Each number is 50 + 15 x the weight over its row's rms, rounded and kept within 0 to 99. Layers, rows and columns count from 0. The size before them is the row's rms in percent of the matrix's.

# layer 15 MLP down (transposed), 896x256, rms 0.139, rows 611-665, columns 128-191
095:66 75 18 51 26 46 55 46 31 81 78 62 59 70 38 56 40 50 35 75 54 47 38 58 52 49 58 54 60 81 20 48 53 50 55 69 48 31 27 69 48 28 38 13 25 65 71 65 50 41 59 58 60 57 65 30 40 63 52 10 27 28 46 58
105:31 56 57 44 42 42 47 56 40 51 51 34 58 51 61 78 59 68 66 64 54 44 57 57 54 70 54 72 53 25 49 75 23 57 62 62 49 57 55 31 24 80 49 53 48 70 57 58 42 51 51 75 58 49 57 70 77 38 49 51 63 56 29 34
109:46 57 68 30 48 41 37 36 65 40 43 42 59 79 29 50 22 62 38 47 68 75 52 76 54 81 11 44 36 51 55 24 33 27 59 29 47 56 39 39 68 57 46 51 52 52 38 30 46 58 59 42 21 65 11 75 57 50 61 51 46 55 33 17
102:79 70 21 28 54 46 41 46 65 49 51 51 35 24 81 63 53 27 49 46 74 64 58 50 36 52 20 22 64 42 44 52 35 34 71 36 40 57 45 63 46 72 40 70 19 66 50 48 36 49 63 66 52 34 00 63 64 26 20 43 47 62 72 66
089:47 77 40 69 67 37 53 57 34 71 41 38 49 25 09 59 61 30 58 50 59 52 52 60 41 38 48 76 28 50 61 49 49 47 45 38 64 29 52 51 45 45 35 50 26 30 83 46 47 45 40 34 37 35 53 36 44 67 65 67 67 47 40 38
094:73 38 35 41 36 52 31 47 58 53 60 70 46 64 67 57 64 48 44 37 70 66 31 44 36 30 37 76 45 37 62 48 54 41 55 59 34 53 59 69 55 55 41 48 54 33 90 46 91 81 21 28 37 46 42 20 58 16 53 49 85 34 24 41
099:43 57 42 57 26 45 50 36 42 40 40 55 54 59 37 71 44 35 34 25 50 39 24 66 23 36 49 47 59 84 42 63 53 37 32 67 40 42 49 50 48 39 37 55 18 61 37 51 58 49 47 66 64 42 32 49 56 64 69 41 99 28 37 32
096:41 23 70 56 39 39 54 67 64 50 40 32 67 12 62 35 54 26 55 34 64 49 50 81 50 31 35 60 46 50 56 51 51 42 44 39 67 48 35 34 23 45 62 51 57 46 69 48 46 75 56 66 69 53 40 53 55 55 64 55 58 65 53 46
097:37 37 53 51 30 52 79 60 40 55 20 53 54 49 58 38 34 68 62 20 30 41 69 60 50 53 66 80 41 95 61 41 54 66 51 62 39 59 47 54 58 52 56 56 53 63 55 62 49 81 50 34 37 59 65 32 33 41 75 57 28 58 42 61
108:75 65 61 53 62 29 53 41 36 45 71 58 60 51 39 41 44 66 33 34 43 58 71 39 60 52 55 49 56 37 60 34 38 64 70 38 62 57 60 61 52 48 37 45 40 32 34 65 31 80 41 28 33 49 51 42 52 61 65 39 39 73 46 74
108:60 42 69 49 50 52 87 40 53 42 63 66 53 33 54 60 55 59 49 50 67 58 46 44 58 38 44 59 50 76 36 66 51 41 61 56 61 50 75 80 17 67 50 67 63 46 42 43 32 43 49 44 74 52 53 58 35 37 53 45 72 38 58 66
089:59 75 62 52 64 56 40 42 65 40 62 09 33 42 47 66 55 50 34 57 57 49 63 64 63 60 31 77 58 55 51 34 42 43 45 50 39 59 44 55 47 63 55 53 48 45 59 22 57 50 90 55 46 55 24 35 65 53 65 50 99 66 48 58
103:21 36 55 41 71 50 46 71 31 16 34 61 58 44 55 60 59 63 35 52 55 55 65 46 34 47 28 51 64 52 41 34 63 56 37 19 55 69 40 67 46 66 74 51 40 66 58 60 51 71 64 56 48 59 45 50 55 64 54 57 56 41 53 36
101:58 62 36 61 26 36 62 56 48 59 45 74 45 47 31 38 50 40 45 41 48 54 45 58 47 41 50 49 46 42 60 48 54 34 44 44 49 45 50 57 60 61 66 24 22 62 58 61 33 60 28 35 31 45 45 60 44 72 38 37 53 14 55 44
111:46 54 37 55 71 70 71 12 50 57 65 58 83 69 60 39 55 46 35 42 45 62 51 50 52 48 40 52 71 30 54 50 54 62 60 39 54 24 43 95 48 48 56 27 52 50 68 41 15 57 45 62 54 60 42 57 15 50 26 30 67 41 59 74
105:46 73 81 53 37 45 67 53 75 37 61 68 69 49 42 64 72 47 52 53 41 13 44 50 54 69 68 50 31 75 63 71 74 63 55 55 79 58 37 59 20 47 34 34 54 42 63 45 28 64 45 18 40 29 37 31 89 67 39 51 45 53 59 66
101:61 67 72 51 51 48 86 43 68 56 62 58 36 21 64 61 34 47 71 44 38 57 53 61 44 64 60 27 62 58 39 64 69 48 21 57 50 52 40 42 41 18 66 53 50 65 67 52 50 69 47 43 54 73 41 39 52 24 43 79 22 38 94 54
101:80 57 43 61 69 50 61 65 49 45 77 53 57 68 26 87 57 38 40 72 60 61 39 49 39 52 74 41 57 67 56 32 57 63 23 54 33 42 55 54 55 38 41 25 44 38 53 29 56 38 35 31 51 65 67 29 24 39 76 53 59 29 47 40
095:67 56 46 37 48 38 69 67 40 43 52 26 48 28 39 53 54 30 55 51 28 57 47 46 67 68 48 51 45 72 26 56 21 66 60 32 60 67 45 50 31 61 66 37 48 52 57 39 47 21 53 61 34 52 47 42 48 56 61 34 72 27 45 59
103:56 74 59 39 49 41 32 06 73 36 56 51 42 26 57 41 51 64 57 50 52 22 48 54 49 34 41 42 53 31 35 36 44 65 50 54 73 48 54 67 70 54 34 51 25 48 53 49 45 34 57 76 33 64 21 56 32 46 57 47 84 55 60 60
093:43 41 30 52 17 56 46 48 48 60 61 39 63 20 44 54 38 57 36 54 44 77 66 29 75 51 61 73 54 54 52 48 37 43 58 41 45 32 34 42 53 61 19 30 53 49 35 58 55 66 54 58 39 63 60 35 49 47 79 70 51 47 48 66
105:60 65 42 73 33 56 50 66 40 72 47 54 61 71 57 58 49 30 63 55 34 42 48 53 54 57 25 60 73 38 51 47 56 52 37 48 55 28 49 51 26 48 56 57 69 40 22 58 65 21 37 36 64 27 52 53 61 59 52 21 46 60 27 50
101:83 62 37 35 52 43 42 53 83 29 60 44 63 44 37 45 76 60 45 43 48 38 51 14 65 44 54 59 39 57 39 51 50 57 67 49 56 43 54 46 69 58 42 63 78 57 39 71 60 56 54 68 37 45 70 40 62 63 66 52 59 97 19 52
099:57 59 78 52 37 54 65 49 61 52 63 45 48 58 32 24 37 42 41 63 47 62 38 29 25 43 76 45 27 35 49 44 42 52 47 48 44 64 47 46 41 37 41 61 53 56 52 43 34 37 66 58 57 46 58 54 45 40 73 31 65 57 54 59
101:50 54 59 51 40 42 36 36 50 59 52 59 58 52 64 38 60 62 39 45 26 45 45 31 41 49 49 59 53 30 53 72 67 45 54 69 28 37 46 28 37 42 48 38 31 32 34 44 62 54 66 58 68 29 39 60 46 24 35 75 53 24 76 59
101:31 46 16 33 30 63 19 47 31 63 39 40 31 43 50 67 39 76 40 40 21 56 50 36 29 78 57 63 46 41 53 65 34 33 61 34 65 50 52 49 57 42 64 92 34 50 47 31 63 68 44 64 67 59 41 63 52 41 76 55 56 50 59 62
107:65 42 36 22 35 55 59 40 73 47 35 41 33 66 33 34 29 50 25 61 42 42 40 51 73 59 98 46 61 58 43 50 55 50 40 43 47 35 62 37 41 50 33 62 56 51 10 59 49 63 37 61 54 77 53 70 36 45 40 45 42 08 64 42
094:60 13 52 22 35 37 53 75 54 24 37 56 51 44 36 40 37 58 50 46 51 46 58 41 16 62 51 11 29 38 55 53 54 30 61 28 52 33 59 53 21 65 27 64 62 45 41 33 52 57 68 69 65 72 32 51 47 63 50 23 45 35 53 43
099:28 41 31 52 59 76 40 44 37 37 67 44 63 35 21 39 42 73 42 27 51 46 67 49 39 48 67 65 63 49 59 54 61 26 56 47 29 68 54 55 33 38 31 13 62 82 69 80 60 55 62 53 71 56 43 60 25 57 53 83 38 40 65 50
085:50 37 32 25 50 42 38 59 58 66 58 29 58 57 48 61 37 26 49 63 63 61 56 82 51 55 29 45 41 19 59 72 38 57 64 41 47 44 30 48 23 52 43 46 79 96 51 38 33 42 42 27 54 61 42 64 60 58 60 55 41 43 47 39
089:68 61 37 64 59 55 48 20 64 68 59 82 67 49 39 63 30 35 34 54 58 33 48 39 70 38 53 44 40 83 39 35 52 44 51 34 72 53 47 48 55 58 73 68 38 41 69 48 44 47 75 59 41 49 62 51 45 62 58 52 87 65 69 41
104:30 62 22 40 63 50 41 66 60 29 41 54 99 41 24 61 22 52 58 56 28 39 76 54 77 74 55 53 53 62 58 75 45 41 48 66 75 45 63 57 49 45 52 65 65 60 39 28 50 59 31 39 46 45 46 47 47 27 47 71 48 76 52 64
097:45 36 56 75 68 46 37 51 27 81 67 57 83 46 67 66 53 39 42 48 49 43 49 49 49 64 57 47 55 51 24 38 51 50 41 51 81 22 80 61 65 42 38 46 58 78 51 29 54 32 42 46 34 41 33 49 50 58 69 56 45 58 42 46
098:33 52 53 31 47 36 31 43 52 69 42 43 58 49 36 50 55 57 50 55 44 47 48 49 22 06 64 64 47 46 69 53 63 56 42 53 48 54 63 26 48 54 55 62 63 33 71 65 43 75 48 46 58 71 41 55 47 52 44 37 65 50 51 53
088:17 59 53 62 72 50 64 30 57 48 55 31 23 51 40 37 66 22 54 43 59 49 67 45 58 56 42 62 69 78 46 66 65 56 72 45 50 60 60 45 56 50 50 81 30 57 65 47 74 50 33 54 73 42 59 45 43 64 62 46 99 46 47 54
100:39 54 39 64 55 56 69 47 59 39 44 45 54 33 68 52 27 57 38 24 73 53 44 52 43 41 66 59 55 68 85 59 67 41 64 47 36 52 55 52 58 43 35 52 74 77 39 51 51 47 57 44 64 46 58 52 69 39 59 76 44 55 68 39
109:50 49 76 31 33 55 55 59 35 36 47 63 32 21 40 58 82 60 50 31 55 67 64 35 66 58 51 47 48 70 84 65 63 51 48 64 67 66 63 54 38 51 50 57 63 30 53 52 77 50 44 41 59 21 47 61 46 49 63 54 48 66 51 48
102:44 46 36 40 52 51 60 53 47 44 48 37 47 30 48 17 52 00 84 68 56 44 41 54 57 61 64 69 48 27 42 14 61 45 56 66 37 51 26 66 59 63 45 57 59 60 27 67 47 64 76 47 75 54 48 28 74 50 79 23 81 73 27 44
104:65 66 51 44 64 68 49 52 71 49 40 37 25 47 50 62 47 54 49 39 52 46 70 10 23 54 48 45 53 45 65 55 43 65 51 50 65 66 47 53 58 37 58 34 30 67 61 60 51 60 30 60 52 65 56 13 60 32 11 51 38 69 59 45
104:73 38 57 65 35 59 31 90 64 59 33 32 54 40 34 33 52 42 30 75 26 39 60 26 65 49 48 51 47 45 35 70 69 31 42 67 52 45 58 52 51 66 37 19 24 59 57 42 50 54 39 45 98 59 55 41 44 54 49 47 55 33 49 35
099:52 46 52 53 55 70 52 80 54 44 64 51 50 45 52 52 62 37 56 57 61 93 62 52 40 54 49 35 55 32 39 27 56 63 55 69 42 59 31 40 57 39 31 42 67 27 66 26 60 75 70 50 63 34 56 47 71 51 81 57 78 51 26 41
102:33 43 74 69 57 33 41 53 53 64 15 50 52 49 36 31 70 83 61 56 69 39 61 57 68 30 58 70 39 24 57 58 30 46 39 57 40 53 54 32 34 63 17 47 53 27 52 70 32 63 61 72 48 67 47 46 33 61 42 55 61 32 62 55
110:61 45 63 45 34 70 39 47 68 73 69 44 63 33 45 52 63 36 33 66 56 16 57 39 10 44 48 53 50 62 30 50 74 48 51 64 52 71 59 58 59 32 45 56 34 27 81 46 64 51 45 57 59 51 78 39 45 28 53 37 64 69 73 72
096:47 53 36 61 20 52 36 36 53 79 33 62 20 66 45 73 20 56 42 52 75 37 45 48 33 53 42 54 32 19 48 53 41 68 49 55 56 45 70 55 55 47 52 58 62 44 53 39 37 33 50 44 29 49 82 52 92 64 56 41 47 44 86 33
098:44 51 42 23 30 44 46 67 23 76 25 52 58 55 38 63 63 41 56 66 64 49 54 52 50 68 41 50 89 68 20 33 50 50 40 28 43 56 52 45 39 65 26 48 50 16 55 41 67 53 63 45 21 17 30 48 45 64 76 38 38 20 62 61
099:63 48 13 51 58 52 91 64 58 21 59 42 48 47 47 58 49 48 43 34 76 60 32 70 36 49 53 42 25 60 41 73 59 37 39 30 56 50 63 42 54 46 51 29 14 45 71 45 59 51 68 43 46 48 44 27 39 39 53 51 33 18 36 57
098:40 47 50 43 52 27 64 35 72 77 43 51 49 59 60 57 61 13 70 59 49 35 38 66 54 54 40 46 45 34 58 14 54 68 72 39 53 45 48 41 39 63 34 44 47 66 45 58 42 71 35 53 58 63 32 63 39 49 26 57 39 51 47 48
102:22 47 49 42 50 55 70 62 48 67 41 42 51 47 54 54 63 61 83 42 39 43 63 47 42 50 62 59 47 31 41 41 60 49 69 26 70 72 48 43 61 73 32 41 33 36 78 65 53 46 87 26 60 64 62 59 69 64 38 67 64 60 60 81
099:40 29 70 22 48 60 50 54 62 60 18 40 45 42 61 42 80 45 70 64 48 33 50 48 49 72 41 50 27 52 31 59 58 72 37 70 35 29 77 52 40 69 43 64 64 59 57 60 69 54 53 84 58 56 50 45 54 27 49 53 00 24 56 37
094:51 42 55 49 37 33 56 71 31 56 67 58 78 48 59 50 53 32 30 74 53 46 61 15 51 52 52 60 46 42 59 69 48 53 67 46 58 30 46 53 54 12 29 29 47 63 31 43 29 56 29 77 39 49 62 57 36 45 66 52 37 40 53 58
099:59 45 67 43 59 40 42 37 65 27 45 48 28 61 66 68 85 27 49 46 79 64 54 43 28 14 28 70 37 77 19 27 31 33 33 30 58 49 37 59 51 18 48 51 39 51 67 77 43 64 22 39 37 38 61 56 63 56 58 36 42 16 43 27
099:62 58 32 50 67 37 37 61 63 71 20 19 31 39 36 32 65 62 86 59 37 54 51 39 48 70 65 95 40 67 34 54 48 41 56 18 81 46 43 50 72 52 50 28 28 51 71 52 31 43 66 54 42 63 42 58 59 55 52 72 53 59 52 32
106:55 67 29 40 47 87 49 59 52 68 56 71 46 63 79 69 44 68 72 43 36 46 40 58 41 28 55 50 54 33 21 69 00 77 53 56 63 58 49 53 43 36 50 55 47 50 41 49 58 29 39 57 56 47 47 60 49 42 33 43 60 41 24 67
106:48 59 54 74 57 69 29 33 71 59 88 61 53 66 43 40 59 50 48 45 68 65 73 39 47 89 51 63 53 48 02 54 57 61 42 48 69 49 23 65 55 81 55 40 34 67 54 69 37 46 68 43 45 40 45 47 68 55 40 46 82 42 76 32
093:42 74 38 57 66 57 75 55 63 51 47 45 66 36 71 48 29 34 33 48 49 54 35 42 72 37 44 64 52 61 46 55 50 50 48 87 48 49 63 35 39 14 80 48 41 60 98 25 32 40 86 69 50 77 54 46 57 54 41 46 36 65 62 48
# layer 15 MLP up, 896x256, rms 0.136, rows 612-665, columns 128-191
102:71 47 36 57 72 63 37 48 39 42 56 46 60 59 44 41 42 48 69 41 37 35 53 64 48 44 34 49 42 55 42 63 47 79 43 23 45 49 51 51 42 67 49 28 79 62 37 40 16 24 54 48 50 73 75 58 43 60 65 46 47 69 63 53
098:50 21 31 26 72 52 66 44 54 57 50 66 70 75 38 47 58 63 42 56 33 56 54 42 48 39 58 40 50 54 43 33 44 43 53 35 40 43 45 68 61 87 56 38 30 57 34 52 48 74 73 49 61 38 67 71 40 55 46 69 53 50 50 32
102:47 52 61 51 45 60 59 80 26 43 52 22 49 61 31 61 55 32 52 46 43 67 52 59 37 69 56 44 23 65 65 41 73 50 31 52 50 50 29 36 35 56 42 38 24 14 84 47 34 38 57 60 41 33 87 39 27 59 45 52 40 68 49 36
096:35 45 61 46 38 72 66 54 43 75 36 49 68 32 65 62 53 53 49 48 47 21 62 39 60 55 50 58 52 45 31 52 19 14 36 54 84 43 59 48 38 60 62 28 54 53 46 54 59 30 29 70 49 23 37 30 67 37 29 46 47 88 57 07
084:13 55 41 60 62 19 52 31 35 23 41 62 55 37 44 23 53 46 76 33 45 63 55 41 73 37 86 59 33 48 71 45 58 37 21 29 56 42 39 37 33 40 55 40 55 56 54 31 36 48 60 63 68 43 20 72 48 33 44 35 62 49 69 35
094:66 30 46 41 53 70 42 45 53 56 11 52 67 53 76 59 41 59 52 66 46 24 87 64 45 05 52 54 41 63 50 50 62 55 53 28 99 52 41 35 05 23 46 56 60 55 58 46 60 47 42 15 52 56 34 41 69 31 42 17 56 45 75 57
101:62 41 59 51 30 70 43 63 36 44 57 22 69 54 41 51 42 60 61 57 46 53 84 56 39 52 58 48 40 55 38 31 41 87 50 56 26 53 56 41 17 36 16 39 54 44 46 37 75 33 51 65 57 70 42 52 61 55 46 57 44 47 55 37
093:40 41 42 48 40 50 31 83 31 47 64 61 23 52 41 42 50 35 54 72 32 27 43 44 51 38 53 09 13 63 35 33 37 27 61 55 51 25 78 40 43 55 68 54 68 46 69 49 52 50 63 45 38 62 35 34 54 71 12 31 56 56 56 41
099:66 46 56 25 86 36 61 61 33 46 83 61 61 45 56 41 39 53 54 39 41 57 54 41 53 68 34 40 70 36 49 33 36 65 44 61 56 43 51 39 39 39 65 43 43 70 63 57 43 64 50 38 42 83 48 69 54 66 38 13 63 34 65 35
109:55 32 39 61 31 41 20 69 66 60 50 67 67 70 78 39 27 46 62 19 42 46 78 50 40 50 42 67 54 41 52 31 25 46 40 63 38 50 35 72 57 53 55 49 66 45 44 68 28 69 72 64 36 64 45 57 55 72 42 76 44 44 68 26
124:61 42 44 28 48 35 64 57 27 43 67 28 43 50 45 61 72 38 45 52 61 69 52 58 42 46 51 93 61 38 29 55 52 79 49 47 49 51 52 77 51 52 44 43 63 47 49 47 63 38 59 38 53 37 54 47 27 40 50 74 44 49 25 63
109:63 52 22 34 57 25 35 55 73 49 57 54 24 51 54 33 22 47 68 99 41 29 63 30 51 38 34 29 37 42 55 39 58 13 69 55 52 52 40 49 60 71 52 94 63 55 44 43 74 45 24 48 44 60 49 58 65 50 68 38 20 47 23 28
103:44 47 15 53 29 36 32 46 72 59 14 37 38 39 41 26 57 50 35 50 55 44 55 35 52 50 38 45 42 46 48 54 43 50 50 67 47 31 43 32 55 40 64 54 71 41 38 45 33 54 53 55 15 63 19 64 70 36 41 33 35 52 44 59
105:67 52 53 79 37 24 56 54 25 62 73 44 47 57 48 50 38 49 60 51 61 69 32 35 46 48 50 54 66 48 65 55 57 28 50 52 47 50 39 47 27 29 49 55 38 39 63 40 20 69 58 50 59 38 37 76 66 45 52 43 28 39 69 60
099:61 55 61 44 47 42 58 51 59 40 35 56 47 36 65 81 46 49 33 61 35 41 52 31 63 42 40 52 79 50 69 35 57 43 73 66 07 40 45 55 34 53 66 61 58 39 61 36 60 55 70 42 79 63 53 56 51 21 64 59 49 57 40 35
099:68 45 50 70 14 52 56 50 57 32 26 73 54 62 39 32 40 51 62 51 35 40 44 45 74 47 38 49 56 64 60 47 57 45 53 43 45 54 25 43 65 73 69 44 65 56 49 67 72 65 27 48 69 62 41 76 46 52 38 60 66 33 50 46
105:48 36 39 43 58 39 43 58 43 47 58 44 37 57 55 85 47 71 74 36 45 37 43 44 39 51 40 66 43 63 49 65 58 51 58 36 21 39 73 70 35 15 55 40 51 49 31 54 73 23 62 47 74 43 37 60 28 60 46 64 48 72 68 58
099:58 23 44 45 53 36 34 47 67 53 79 53 53 69 58 61 67 49 41 63 64 30 46 54 58 44 51 55 28 73 53 43 61 65 45 62 42 35 43 36 60 33 55 64 58 66 24 74 76 56 65 57 78 52 51 55 30 62 49 32 65 50 63 54
107:64 69 46 72 52 36 44 15 58 71 18 54 73 45 50 60 46 52 50 24 39 71 79 48 33 55 42 48 66 67 26 45 53 67 43 52 50 32 45 45 57 62 82 43 76 34 41 40 55 39 50 75 40 68 46 53 50 51 38 52 44 47 67 74
098:65 88 57 49 52 23 71 38 39 59 41 63 15 69 62 35 41 54 65 51 35 80 48 46 34 30 68 48 63 61 33 41 62 47 46 22 65 45 60 56 18 37 63 40 31 62 42 61 54 57 57 38 63 08 22 26 48 48 51 58 71 32 55 53
106:65 75 68 63 27 34 47 48 32 60 81 52 43 28 57 24 31 44 89 36 65 38 34 54 38 40 56 35 46 60 54 52 67 62 59 15 67 42 31 61 53 57 70 45 75 51 54 52 43 54 44 41 65 46 34 60 66 41 49 46 67 80 45 71
107:66 35 71 47 47 21 63 51 72 48 50 62 58 55 40 76 54 67 66 43 41 41 81 58 29 76 42 51 69 46 71 26 40 66 30 61 48 43 66 49 54 51 48 19 43 54 36 94 53 37 67 55 91 31 62 64 66 56 52 63 52 54 50 38
091:41 46 24 66 26 45 47 37 58 36 42 47 44 71 57 47 45 46 49 85 28 55 46 45 69 49 44 80 30 41 50 68 49 53 66 45 39 45 40 58 46 41 28 15 60 91 50 27 48 49 63 10 52 43 32 48 56 44 54 80 43 63 49 39
095:35 44 62 41 61 45 47 42 44 51 39 49 31 56 31 20 36 68 46 64 42 26 20 53 71 61 67 57 66 46 45 48 41 38 38 44 64 19 40 49 62 66 92 68 67 54 51 59 59 40 44 64 36 73 71 68 61 59 60 43 51 68 47 24
097:46 43 43 28 56 39 57 46 45 62 65 34 50 64 67 51 75 51 50 46 53 39 50 53 27 69 36 66 45 53 27 57 57 42 42 53 38 52 69 52 14 50 28 40 63 48 55 62 85 40 27 40 57 55 40 50 59 34 39 35 52 34 26 34
099:48 40 60 71 63 26 74 22 86 40 57 63 74 39 52 53 34 56 87 57 31 51 30 65 59 48 38 52 67 43 22 54 40 68 40 45 80 48 43 47 34 69 47 45 36 51 27 00 53 40 48 31 59 54 39 64 61 85 67 58 25 40 42 61
100:47 73 53 53 64 67 71 48 12 61 41 36 71 44 60 42 46 44 43 57 60 20 34 50 29 69 34 39 41 34 39 48 51 40 54 60 57 41 48 64 40 60 43 71 71 48 50 64 68 53 29 80 41 47 49 48 45 34 61 65 56 57 55 57
098:54 54 50 44 46 36 57 32 55 22 39 55 33 36 58 46 37 32 41 28 50 58 56 36 45 60 08 39 53 64 37 59 83 62 26 57 32 33 38 59 69 41 55 72 58 59 45 54 31 72 32 47 63 68 35 62 71 98 27 47 44 57 69 46
095:44 26 58 59 59 66 23 25 41 62 91 65 67 41 43 54 33 63 40 39 41 53 59 32 59 50 49 53 41 49 38 48 49 63 62 47 80 12 40 18 63 34 58 44 48 31 60 70 51 51 69 46 46 49 72 55 42 57 49 68 43 45 48 41
087:50 44 70 36 29 50 36 50 69 65 16 47 35 64 63 56 46 48 51 42 32 78 61 34 37 36 45 60 51 56 71 65 34 56 49 53 40 51 59 46 43 61 57 24 53 65 55 56 46 62 50 46 61 49 27 50 34 52 49 47 36 26 40 35
103:48 47 35 54 38 47 54 61 61 57 51 31 53 52 36 37 26 57 63 22 64 80 79 38 54 78 42 58 58 80 55 39 49 42 42 64 61 54 83 50 47 77 62 51 31 60 34 57 66 68 42 64 52 61 40 47 47 44 55 50 55 40 39 50
100:55 59 53 61 61 50 37 57 58 52 51 69 57 33 47 31 70 65 56 40 78 37 47 52 65 34 49 51 23 59 68 67 61 82 64 69 28 52 71 60 66 46 55 31 23 45 51 20 31 56 19 42 56 55 57 55 67 35 55 36 76 52 70 60
099:44 28 51 29 43 46 48 38 56 46 71 39 37 46 37 65 49 49 72 54 66 54 58 55 51 56 59 58 43 13 71 48 49 35 84 34 76 30 57 60 31 29 66 68 34 57 72 38 57 12 79 51 41 52 44 27 71 58 58 63 58 36 45 47
093:58 61 46 46 36 60 71 60 47 60 41 31 57 64 74 49 38 49 65 72 47 42 56 43 26 40 37 67 54 55 87 72 69 49 57 72 64 32 56 87 30 49 55 21 75 66 58 60 46 48 38 59 32 32 36 38 40 44 71 72 15 43 75 20
103:60 51 27 52 80 67 56 54 75 28 57 43 43 68 59 48 66 45 43 44 29 20 42 76 30 49 24 36 65 76 75 57 22 30 55 76 38 64 62 33 70 41 57 50 21 45 85 29 41 58 61 47 47 40 41 58 43 85 61 31 71 44 62 42
114:48 36 60 40 42 61 40 46 70 47 53 53 61 50 53 55 40 39 57 37 30 65 42 61 73 51 37 29 49 70 28 56 37 34 52 51 55 48 79 48 58 34 65 41 78 12 27 48 54 61 68 42 41 29 41 49 21 51 61 54 69 15 42 27
101:42 53 50 36 64 46 50 45 43 74 39 50 77 43 47 31 69 39 36 44 45 62 54 34 68 14 48 51 45 28 46 58 51 42 33 32 67 18 37 50 39 50 42 48 52 58 72 56 35 56 52 16 46 60 44 48 75 43 69 73 41 33 86 71
099:50 34 35 61 55 39 63 56 50 51 50 65 70 17 83 67 55 66 60 38 61 40 34 58 58 52 54 26 30 48 47 60 48 35 67 71 67 57 43 34 44 69 57 35 61 32 38 63 57 78 74 20 81 38 78 40 41 54 73 59 69 60 35 39
102:59 33 46 60 75 36 72 45 67 43 44 87 53 32 58 45 51 45 68 44 40 62 57 28 33 46 41 57 56 75 26 39 37 61 58 88 57 49 53 45 60 48 61 75 63 42 33 56 64 47 29 50 49 30 70 51 47 74 54 37 31 47 21 39
100:54 46 45 61 31 46 64 24 43 69 49 64 70 65 41 52 46 61 52 56 62 49 61 48 70 49 42 39 50 45 28 55 30 50 74 50 42 60 41 78 67 30 61 15 29 83 51 83 71 10 49 53 51 57 43 76 32 64 61 55 66 66 34 52
097:45 56 21 51 67 37 57 46 38 45 69 63 46 39 34 55 46 37 09 55 37 35 65 65 66 42 42 49 44 60 57 60 56 37 39 85 56 24 49 62 46 47 28 52 61 42 50 56 84 35 45 56 39 33 77 21 39 50 45 58 33 54 53 54
100:59 53 48 45 55 61 48 56 34 71 70 47 24 30 47 52 34 39 36 57 37 67 72 72 57 50 49 64 46 64 39 47 31 29 59 73 46 46 43 21 70 11 35 35 72 50 50 36 54 70 68 79 17 52 71 64 31 48 30 40 68 69 21 35
099:65 15 57 59 30 38 63 49 45 50 70 47 40 42 39 52 47 28 73 52 75 49 61 29 69 84 44 51 35 46 17 47 33 55 72 24 41 71 27 61 49 58 50 58 54 38 62 45 54 40 54 60 67 35 32 52 61 67 44 46 42 52 29 37
100:51 37 38 28 76 36 26 87 57 51 26 48 48 57 53 42 74 18 50 57 55 50 60 52 26 45 37 53 54 70 36 77 24 65 56 57 45 54 30 64 67 70 38 66 55 41 48 51 36 64 41 61 22 35 48 37 56 28 72 66 56 32 42 52
093:49 48 44 30 49 38 55 73 48 47 42 59 86 38 51 37 53 49 82 53 44 83 66 42 65 66 51 45 80 42 63 61 48 14 51 30 58 34 29 74 67 52 49 52 47 37 67 46 63 46 71 47 76 36 31 48 29 62 35 44 41 67 48 30
099:34 44 42 50 43 30 43 29 33 84 50 51 61 54 57 45 37 33 32 44 51 42 70 57 50 51 23 47 78 58 51 39 68 50 51 47 47 72 29 48 56 50 62 16 57 85 92 55 19 43 48 40 42 57 65 52 42 29 69 34 51 27 43 50
103:40 32 27 39 52 68 61 49 63 34 53 39 91 55 66 65 30 46 31 73 53 54 47 51 44 69 56 53 28 29 50 61 47 55 58 18 49 48 45 40 15 68 67 84 54 45 49 66 08 35 46 35 41 73 42 57 58 63 53 77 39 77 39 50
103:32 40 41 51 41 48 23 47 51 32 68 56 65 53 65 61 52 59 21 64 51 27 52 46 35 53 50 51 68 47 17 55 57 61 51 41 47 24 51 95 54 71 59 30 38 64 54 43 51 51 32 37 49 66 44 38 50 75 42 61 21 59 48 40
093:41 41 79 28 54 39 37 28 72 34 52 56 44 64 33 31 48 30 69 28 39 65 36 32 35 61 50 49 27 30 52 57 78 65 47 47 51 51 63 36 38 52 47 59 68 67 50 30 39 58 18 55 61 46 35 35 45 57 61 33 37 29 43 51
096:54 40 43 65 57 47 20 43 65 33 43 63 42 55 70 47 67 30 47 61 51 50 65 51 75 63 41 26 58 62 53 53 51 59 31 62 25 45 61 42 54 84 55 49 35 42 76 19 60 33 28 55 55 42 76 72 70 45 78 75 30 36 50 64
103:41 65 58 46 39 42 50 65 64 51 44 77 62 58 52 48 56 48 64 39 49 32 76 40 27 52 40 70 67 80 39 67 36 68 61 30 71 81 46 67 66 75 69 53 36 51 58 65 59 52 48 55 49 24 63 54 54 64 46 31 40 34 60 39
104:54 66 58 45 40 59 10 69 38 31 57 64 44 65 92 59 62 66 36 70 28 35 65 36 74 45 44 33 40 51 77 47 42 51 76 62 50 69 64 19 51 48 54 59 63 67 43 69 48 78 40 50 54 31 45 70 35 62 76 60 45 52 38 24
103:45 26 73 48 62 48 44 61 62 22 65 53 81 36 53 22 39 43 45 29 28 60 53 50 52 28 62 41 15 39 46 45 61 45 40 56 36 54 73 39 60 55 42 59 52 65 58 50 84 49 70 53 68 19 32 33 57 57 36 63 52 58 17 98
103:51 48 45 34 59 63 60 53 61 75 69 60 49 33 64 58 46 59 60 24 45 53 49 40 49 53 47 78 54 57 45 42 37 68 56 48 45 54 91 65 55 26 54 53 65 52 66 58 59 25 61 31 53 98 47 73 43 30 37 66 34 29 40 51